python train.py --attn_scale=0.177 --tie_embeddings=true --steps=6048
Each number is 500 + 50 x the weight over its row's rms, rounded and kept within 0 to 999. Layers, rows and columns count from 0. Numbers have three digits each. The size before them is the row's rms in percent of the matrix's.

# layer 7 MLP down, 192x640, rms 0.0841, rows 0-191, columns 280-319
108:550567530555599396523589496478506503476441497530532524559498517623461490475502452485520531520515481509499418505426432415
089:515477434571523478571494427494435432541545539508568475487551631528426458518441508561537521493607492533528506481504464474
105:449474464537544548492527540541589514426475450594481411391621526480569489490539524444554512562464487415560523423588524546
100:490498557501533537506555499518506484513513468497601514523478529611554557514512500572452565547481513475458503435553460574
095:501452540591555427542499470514525627424545517403516511562501452478503534443459456560551523465495480511482529477456466547
092:580524434534463510583510572544463541490566404402434502566520483512503546554545489478556626511560392500518488484509506577
096:462524591520459505512492494559503512512462505502468459497522547505586562546436491482496566401523530434504567424524475382
095:502474441531572383566362433513535509563434408397517504481577388494477467524489517466574561595483515504537445453535417454
093:446588479437522497606488476491442545469555570548502581499476538501525526514482531538453512504580539490521443500487550503
093:514427496469389497463439556474492522475497543514488515480405460470484502459539495503470454424530397521456503481483534539
103:564539504564475608445479488445462461535563537456473495394504426543516478450458455534403502572466488506575523403568534495
097:488446440424525489434429421386457510494497458599539492474519537570399473525494522542502524427513408530476430419474529515
102:520513533500546424452488556612549473512507504467531447473450544620488470489466428431510586502512574497476448468558465439
102:423476462462513490570521497428553537449420568466453464474465500537514441430434492489499483497443481567489489439624555455
096:440544503540519447511533534506601445512460542428539511600493658468547502485552552528520481520489513502518602601415432393
096:546597547529473482522536563510454589525487440509573470573516575535420561493559438434543499560518418512502472598491557527
102:448417446504416574500489617482477503452518488542511480337470537486519506542465515532474519495497502483464474503563442450
098:503468546553514535595530454575444583473487528527548436471366488423505473480467508485498467378418581509518505455484433504
090:572484557484514573486541566588507468444474520478446483540566452534479541513490487497505617518582448523462464490444525509
100:500499519567431460488484471507530503540538507359585434483529559474509540502509482444559614537520493438414471461440574463
094:470449403419442452519557451381446462476498551553569401531513472493567540480485422647549571473486561542472501539516543593
105:521455522475495481488404508481389517494406502479494502536467507493431465531577462481487554499493527546443556530501592595
093:488580575566520461467528508550481455433358486551527514582544539478528469483471541526523490454492444429506351600457480462
095:459485477482549392561522426506457544471493576522619535493547490509472493393515491496557504531560491491525501535417537440
098:482504422502451537459614592475501440484429595438515483439526556533438544519430544500450510512374564463443434520438506447
101:478590547544557442517497545502421497517531460473488528562525641446522492453496547595475479459524621499506428472489443576
104:629485505517460447439473563546539442497500417580508523464594498541536450525538489453542528490567410514520491498543471571
092:586523510475582567447510477354530541483481464516587499557464493496523526522499429583478455520515501553446555461433510457
102:555414440410543531525481447460518481459471450501479548458481517479470540537432526503615491519478510504499570594467375507
101:524471469519526515530525428545480523550525564477591416598454496536495473516488460535488620517482510387552529545434436476
103:411516364556495456617501476503525465453470503484444472540557596494422503507503508396540532436503514453494438463574535484
102:448539531506566476532479512435528565438438390496487495484525443495566537502461526461524389465520549501450530497466508433
102:461459473578496508561470498534468494474468486526478450426518541532506529458515510492463459631484499518600478520469505452
100:465547455481427566484464486450553496530530426518486549533522503500412550539568544488405518466476398464456452496540464474
098:565527461507486545518482488606529524472491494452580467595476568542531474478521517487518515466458417518447606554558586572
104:455562447495496490512526596431590457500525462370523512430562532537477514505562551462564498383560613441537506484435487489
102:603441490542462498551509536564508428512473509476600509522495529508486430448529623394446509524554446435483479498480474471
095:469503492584468552495562593598448526489519487490550516458533498487382514552474495454551458474420466589510411494497503507
096:605514482532513549469455530601483530539510400571489496453506433514569507544498401460485487491546546526528497478448497589
093:493499461474470543541560580564478385497553501446447486575453463541490488488539489467446571477499497483479429444522475425
098:442557573517494480496492543422439479474426538434479487455513493441489469469519545518432458554526488542412495475472463510
096:472520615483542554464528584594553518576520473471508527508416516466439539564452461474601433477517550463396593586493516450
094:465501476643533523450480615551490492512430558439477538477482549478567465570526470476462476478571593503581533550551511541
101:485504489455537530514586596518443535525441486506496510531487537462445429469453504390475488507543520575516505543450525539
098:512445507490528490522529581531483397489547448450587576568461484459456484482472484412574446591552438555457566517478503369
096:544493480417531486428462400482479471515458417531314539512468540514550544497437501516443475545523550521527514557511439477
098:555475438598445457514481542390525541546402514543527465486440542428525447440469470441470510379598486468507554537463506491
106:451551542449537510514408535488537459515532476373454514522491449493614515445476551569391523513525491451487418472467463563
093:549517542509509443490471485475507498445512568444472462520559515537562489614493470529492532467459575480506512490436414572
095:510398517454488520517469421478545418473514430476522553520546466528487544509502559543637409524498507521416550515506470551
094:493445470515563539515554554543442459563398531507520540483605473567574528536444523513443342581464468483496480517393422531
103:429526416451395530535480524494452508538422512499488496510474472429495549436523568536503510501592436532535447489495539428
094:408531489530533551502550513542478435561531596458452596571534543460445505490548593436513572483520567505512531423417623545
094:502463424594638455546488581480457537487424412469477504547526554478506534553435661539538493398523541496465508499493565492
104:429488486575483451485601558424516452508508520521523512525548461461407434525509529506498563498600426590542450466461472592
092:438477485550564412559404478519514481526494449498395451555530567461482486550592528534479534515536524549472497469510523440
094:483422436504455487518520597493564503455488483507571548401519508512513522559557445469532450550547610511535604527475503510
097:549484499499580519486465518508576478493362500500499511509476431538564537448533521519526576477450549539518565510492526445
098:497477635501456506553478550556469429385500541467426486538483548560586450427482418437557483577487475472459462496482439553
100:452464516452585464435494512451501517472528440480520497463565482551420530528457528469500448407533428534508454519528435557
096:576527491460528437483485500487530525551405503503596374455400492463454556491495585503603496397477549498504498559509475421
092:428503496517461504496433538511521490467504416562592441525424580503533454461479580510586476467494495488495437528530454489
094:569508488490556476445373493604499453508553474515410449511486466504516453458556569490486519491467553588474514491408443433
100:560370637457511442414464434537530537559464457631506441583509536561505560478510534395409470519500434507409534507512596441
095:530479554422494422535466580523429524440474587506564397460538454557514500418475492532437592539539441406479495494513481525
094:499487519488585380564487495451534509558433488522541488441398537476420500481410468613613502521519548489411481399572408553
099:448532552568491483480544390465479478421540525506556482560468540577531529618514556534450534427472538580475470509508436498
092:477440532497596538496570474508500477483526432543583502501476491493484496581454456549492507555470522485499517482514541492
107:516390448493481515605591426467506381510430478519426409527513516573443451495506479506667492499440503516517429589451485510
093:490563491505521464586413527534404545512468482593552467493431603503582510532616498513476462493482486440500609482469489433
096:517513482554499482482478514497483549545498502563548578497437487563495471497535532460575469532571514474491326485586529579
098:453567506462455522474604417461585530536536505498416441428468489504575580449441509529528487499458458467505455532559428438
097:508484558478537493605505405513518417372471449394443535513506509514491533525554586422531493500477539431463542550581481559
121:375549540543420524549546477534478455574471488482499541500487485497477576578531487557464474393539507420364461518535498503
096:498528446501549477536550531461481508439506463523515518457563542558354477555481493508439542548510543481571507407451459535
100:512586459437519407437488479523508508566511554573534466520506572511456382475539448478385531510514522558514590445499510421
097:430390521431413440489536529473533501422421631470530461457524433531475517401521483476494574532514494576512516472438524457
106:541514397517444527505483547498391469451427519515500522538469499453427422468427650480513568528494616510513422495474449429
097:465431478460554463523540529434496417488542492454495488572539525523546453635476485564474471498548442593491444537441483559
089:580442524518494503583427488503494484528399503482563544586500445514519543435587522509579508517545525495502557571457481483
105:491582500455452455477488499472585586611492465439544513472448577500560442540566420495435492415445498520498538479455554527
096:442504500486537537394420487527444532490500560490537584449445492471501585519366409382471587544468347465480548461505493466
098:509514487496471476587511535535432429451460466493488467543595425563504481558473504517492556541567479557507439510575521475
091:497544501584468496498525378476579459460567486463574478529543491531539448533510452441461524458442522474504541461362589462
091:580422454511513516554436516470467462395456511535501514471548430567549423508461534516522531493445432546430567526536482453
099:507493530586442521457482422553519362432531450453391388475530541547495524503485392463428525500433485469459513498456525513
100:546601456513482582598473468445561546556456514431517517529552445457486458392522568493482503566495494506443484477503494517
098:585372537475519672555514559534481415452507538537515531487477542548482594523510436470495551595496480546514453503545458575
104:517456546477505542566514533370547557492404495417509536561485527489437457552556513533464572500592500537523493477399498627
097:535628426493429495506527477438484483470449533522453415479524479464461482465575570544465526488443528440448472420451470565
096:461474514437529511514468480485522495500497457502496543434474584525513549484633449543477585474513576505501527547421500502
102:479524441491483488435567531514526483532550541513487493480668538475458494401559565497495525488457530491522544477585506595
219:490530491568595514441417546601552528441460504459506420403570473500508427548465455512584540550436517525596457558576527465
103:495498375512503512507488475540493537543586533456474486509583449491471503510482495455534503451526460515422461449421459527
103:509564493542472494500529403430515544598544390391406518453419515528477408522446517451510569386507554585403496432513505539
099:503430520500389465548511519516438518529483452465499513395470499575462499444552491511584496460529544472468487454486490445
095:480515427527579511518515635475565458470457546438553565475521517538486460516454428406564463567424532516433491431587526502
097:551465483486504408464507537476519512499443455453471525561594486455501517455478431411511438470545419516509490367570490562
097:565516475388491560528529540428518589523523527519506453509564414563511476539528501549469487475550407537440558474554521499
093:436599373491477511553566527531495499477397561517491503575445414550436482631577431496536499344517515555436536504464465417
101:537495480518606506541518519537563506496476509521578471500487473455616450486498518565589483546525537487523504483559432476
091:542467535479565476504419470458457433506510410455539519496493450540463531503480485537498537537504465475434505541370460435
102:605444522401502477548546455417571505466406486450454545512460563464548465482399482482529494548644538578453502472518534544
101:515493408490454481446452531476576517517449493462508402484544441490479497458530524549552603450550547524513532496521443469
097:540494530503432504594462522447375584569524573458479464584516458519630582445491524477610454536503375469558494487495470525
095:514375554554438536517483490578525524414557461451487483569493491524461502521501495507396578411431540533506466450493461572
097:550484450514392425452469483473535491465522555475540544523551450545458473532495421450456572478493474531480492530530488580
090:563521558474525576459491540520387508538383463497517456530459505414515517500479471452432557423557545558532517479587561575
098:511597437485510597431444493470528488502578486587539470443636534552393473423500471495516479530556558507484483508513507478
099:413517490559487448568465521554505541473388533488505456485490473507488519474508509516463493457677535501433556478494599449
101:561484498509487436526508568547456553557422591519526475458478558575531461556600577447523397453504534445523419577527502481
098:528519549482496519519487441455436418543464512473522579498574538479525446485515513482425509557500488560486533500566432506
100:490482468499472582529490542401407550526506608502455445570544491475507565476428491488525542519527598409470499488516455471
099:451538441547431531547438504551453509612473441508555483558506485521504476379466471525600409496519556472480496558576486462
094:456458507450452599503488502448502579575494560491464447510418553456525543534526520637456481575394469484526561425534466487
103:544481543504520460509579523495537531561586507442537492498496463474561517558573462493496546457565461617466430580532431508
102:500513479449496474488508467538443450446463486491499481460547480468470472530392541531575544500582502588541607509507524480
095:452545568539429447447482452498500550481432480496501520516472416492597501428492508501524591509571541563441513461488585515
101:549455553558495478499460480626449474511493444549501453417479522557527542514471510537527550421485507532496526525479525509
099:483434456432500473518473564541506486448512535497422439516535481546360495575530447484530614427408494446569446567574468534
098:485433495569476567521543471542408628435632539477490521420494530589425558463511548550442488496606522481445408514505479501
095:388515514529529479442555504515468551534582516527475490475431449437525547445516471506522480527539458454448574536499529488
105:576576416510541534506485515414510402516538519543413432431499501489501442496530542467566510557580448490571542421503496457
095:492544483526498423548585459498446542488518492546374575450563491436496515551515422567553550520478515451457456487501544519
095:414501535491415465489519487558495611472453524458506498538522503490482534501547518518616528518503399560525485514544541435
098:493552472420440484516447440489477547504497493388622500462551475462529595544534549538521501484476596497465483517554504380
098:588541495571546510538530492482479522471496541537546610497404463534502467453459508424523496502548519486567534459430447546
098:523509542493475496422380566465477395527455468509499454483442599515591465550610619489517511420533473510533424530532497451
099:525477524572483538529471466502458479461413471523569548462574533477486460505456531461498520451446454508518533547439515557
104:511539469464525439641503446485465520554465516461537526494521555490560483494385459588615457530419421460535478473522458489
102:453541467516556455432484428531479462528475419497454530438495546435482511607507524581460444458488505495564407492500421610
094:542430508468543463461538506470599515508485522474406536548502416525570526541566403471532545528566530464422471523489524447
100:479553531556488503538457474486422475496419472562513418575506564566555624562450491469477446514532448497409440612447531455
101:406384546616434582503605530421447483519498525575524475510535452454473458525498472514464464461510468566497491466470571459
093:553434448499523494525466487489506456452460539536540552422473404405504455534590507512473533527527546498505407493516425448
099:513465517518396468509482463511544463550570534461438513485484501474485549560528530532460503473526456460573579510464498544
094:565392599463502477461437518455518530441458413486515570482555465551508462379462559550524483494554404471575507534435585529
096:494522521480477428441551447532378505571405564469415474479473470431565511572467453476458416517600442525455473487535431525
094:484539447539393465433494529525539532479528480525550444502515518555453409461464562584542433631598532488547498564515498500
099:472586497459458554402485512520418501530537489482461520485498515584535482465506453475569475471416472509528404489566465489
101:509477478516472512430483500503473484544502523549543449494493442546508550445557570536446416502527487462513520546541549543
095:494444596483423478472547464475455481538431478496435527425475498460570536559538556406540463546485445412470500497492415509
104:522454568469507469583527486451438451473534380489523489526510530504496505382568449492490489557466488543468536460538497543
102:483529527398425463503533556520508447522466554536603542488535474469473573626424614537535413493466555540463480457468490536
088:422439521460472501444571531500491507504589496523546528485497559531559521537549568649388591496425528522573489587492456520
105:593424511574481452520596496570539527547501462499628514438465440565550469546485540536467528554462524507426504511423370579
093:447470502539479456525462461509413445423499455486421523527568547442446489485477494441561469506492517537581416584537493500
095:511574528510520539613572496548536498538587525555504478463611486483468488469499515459502440551508510531569469456448524518
096:612649449421518427496472561397549566502544514504544503541510492525473534423486541554490539580441458411584556510541458540
096:501480593553531626592378445505443531528495409576526460542497537528500574553535504533532467452496512380465455515537438498
098:556540511564455503524547552478514449582438465588524428524446502435502501557490443490502519482538450523526540439530532488
097:487440511469508555544450579597457499563505491385465536528532484488601549530491438467461548404508555450415481529482497533
098:589542572584444576502603552495376480511461445488488553497425592471510532484458406508530451502456529486470529476430478464
105:531501458475536595446486488562468542407509461572540582527489577497474468592480513565490570514468545553458547503517420482
097:609490473483491544539534518514530518390425548456437505447464474408560516480565559436520479546565547530515444573538501529
106:601596508455480528526481508592554474460542433502520529546427551492562532500537526518465563578620453471478501475517459601
093:448479470501558477519506572477522490545489463471499497471488581503501627545537498537567525597530501475524611569561524481
152:534547510433533479464476512538549544517440425368521507459473475355550515504436496485529550550456489557599495461555540487
143:526595557577504504496375500493586508475502507545558430458489474543509553510469427522487501483514529560543471524553518472
103:486494572467515401597464598516501386437479507427554426561605463557538524408413566523425564527502496466507621551552479571
100:566441585462567500420522529601506529574512586621458504501519521481402577440400467541482564499501509439490492486485469529
100:500514451516509458545498426516479354486544438484465488467515404553551521451547463450471528561561463564470487525489503527
100:524548512507380523429519437543534491498479454409561469486528495462586436385552526496496489428532423506502432517459522481
101:488509472511564508558456506469478476544407509537621465598429471406460536435496519400487626415489576584557521470501449470
100:525452556489536481591540538484408491453508483490499572526515359464515568538546514444483568525494480455520490508501519547
104:566583477431457478503410549609555559504439545544519447540459496488529524493502540505535500508583509431476448488467466314
102:498433492481490438474581472546395527484610590467463536470462444578541483464490437540519456491466462417544514574442463521
097:496469516502552496398491377455586526550469402483497519579491455444434551494475526413516542514574432598525461474485551411
105:451502455477503449530547406448515507512493545498511517502518602525514543583485433445495486482553440437498471619595454460
098:527520551474557473542360525457500506507446548513576498443420511508553558438477502512472577566514529446496588456633505492
099:569621503478475452553414496571484543428494494493480441454472425495519447418365473567525487477553464489578418482561407531
094:572547519446521438485450465493410541489447541511506477503501452485507468429460487538482532533526498484538497495506477617
097:480519474438453385463464498594486442431437474516519546527560528550499522475563474470443519551519464547442475458599479483
105:495496532539597433543483584489558543676518529541537509538504516507529599554486472501523424470454491466452589599527537455
095:552434481471492522486446455478439451502505474405528474429543516530600447452446447501536470462535416479527414485525539531
107:428449518591533498482452522396500510434500553551538490541461512520480443407506479493436522523444459421584476564525431500
094:525449559531488567595470483418509419496405469479499475552507591535402503467538539464498538515497488489524497512443527584
100:511460403488516458509485456386511526464511419441515511548497456452504413466493511521488506463512520462468530495540488474
109:509495449483477534500483501548499461451590476538487574464607572544475548418493618535527469590545493522454549508575592483
096:542469413477564439507459448552479561559519532444542532518538411522486438476603433535502502491545526488617463608474497499
103:475499500485459460549402485511479458445527495543539516536495452489484493478418493528551515418521522419440508486494510533
102:528445491515551583542565504520448491470530465451431528491590549565459508533442486516524552457596549474482453425534498503
095:615558502503541440490487408553500500498524503492517549579506453426500510454550439497523421573567397392522497508566548514
097:452633437474597490487497551432463539582464458474514478473521562481443529487566422478513557591467537510559530493534517563
100:478512422541498503483525544479544433549535476453562518484556466586584488451594498498434457538462536457462551494528473559
094:497511548477527498519446460515460495542494403448470572527507508556530482481497451584583519533453642470556522492464519471
105:563460500493495554476536406482525524462499345471559447498583417559522409475510459570540481570578493523550462480462393552
094:509442487503527596533428534511578533480472548498614569484479527493471489494433486454492443504501501492512519501456413485
104:506537571427506461480466451484425464553529525503484503556481506538463453520562467539505436408471468566442531484412571589
090:519457466593460455581488469459540568547479597428520510467445465474565537581557563415517473421432549410482507577513544453
092:507470544440589403510499435547553408472484590510547481483602559562436525534549496476408495502500484539558515559436501544
102:395531445527471566472616462414587466574539462584392454458406529538445556523489582534533457593509466591526487560466504454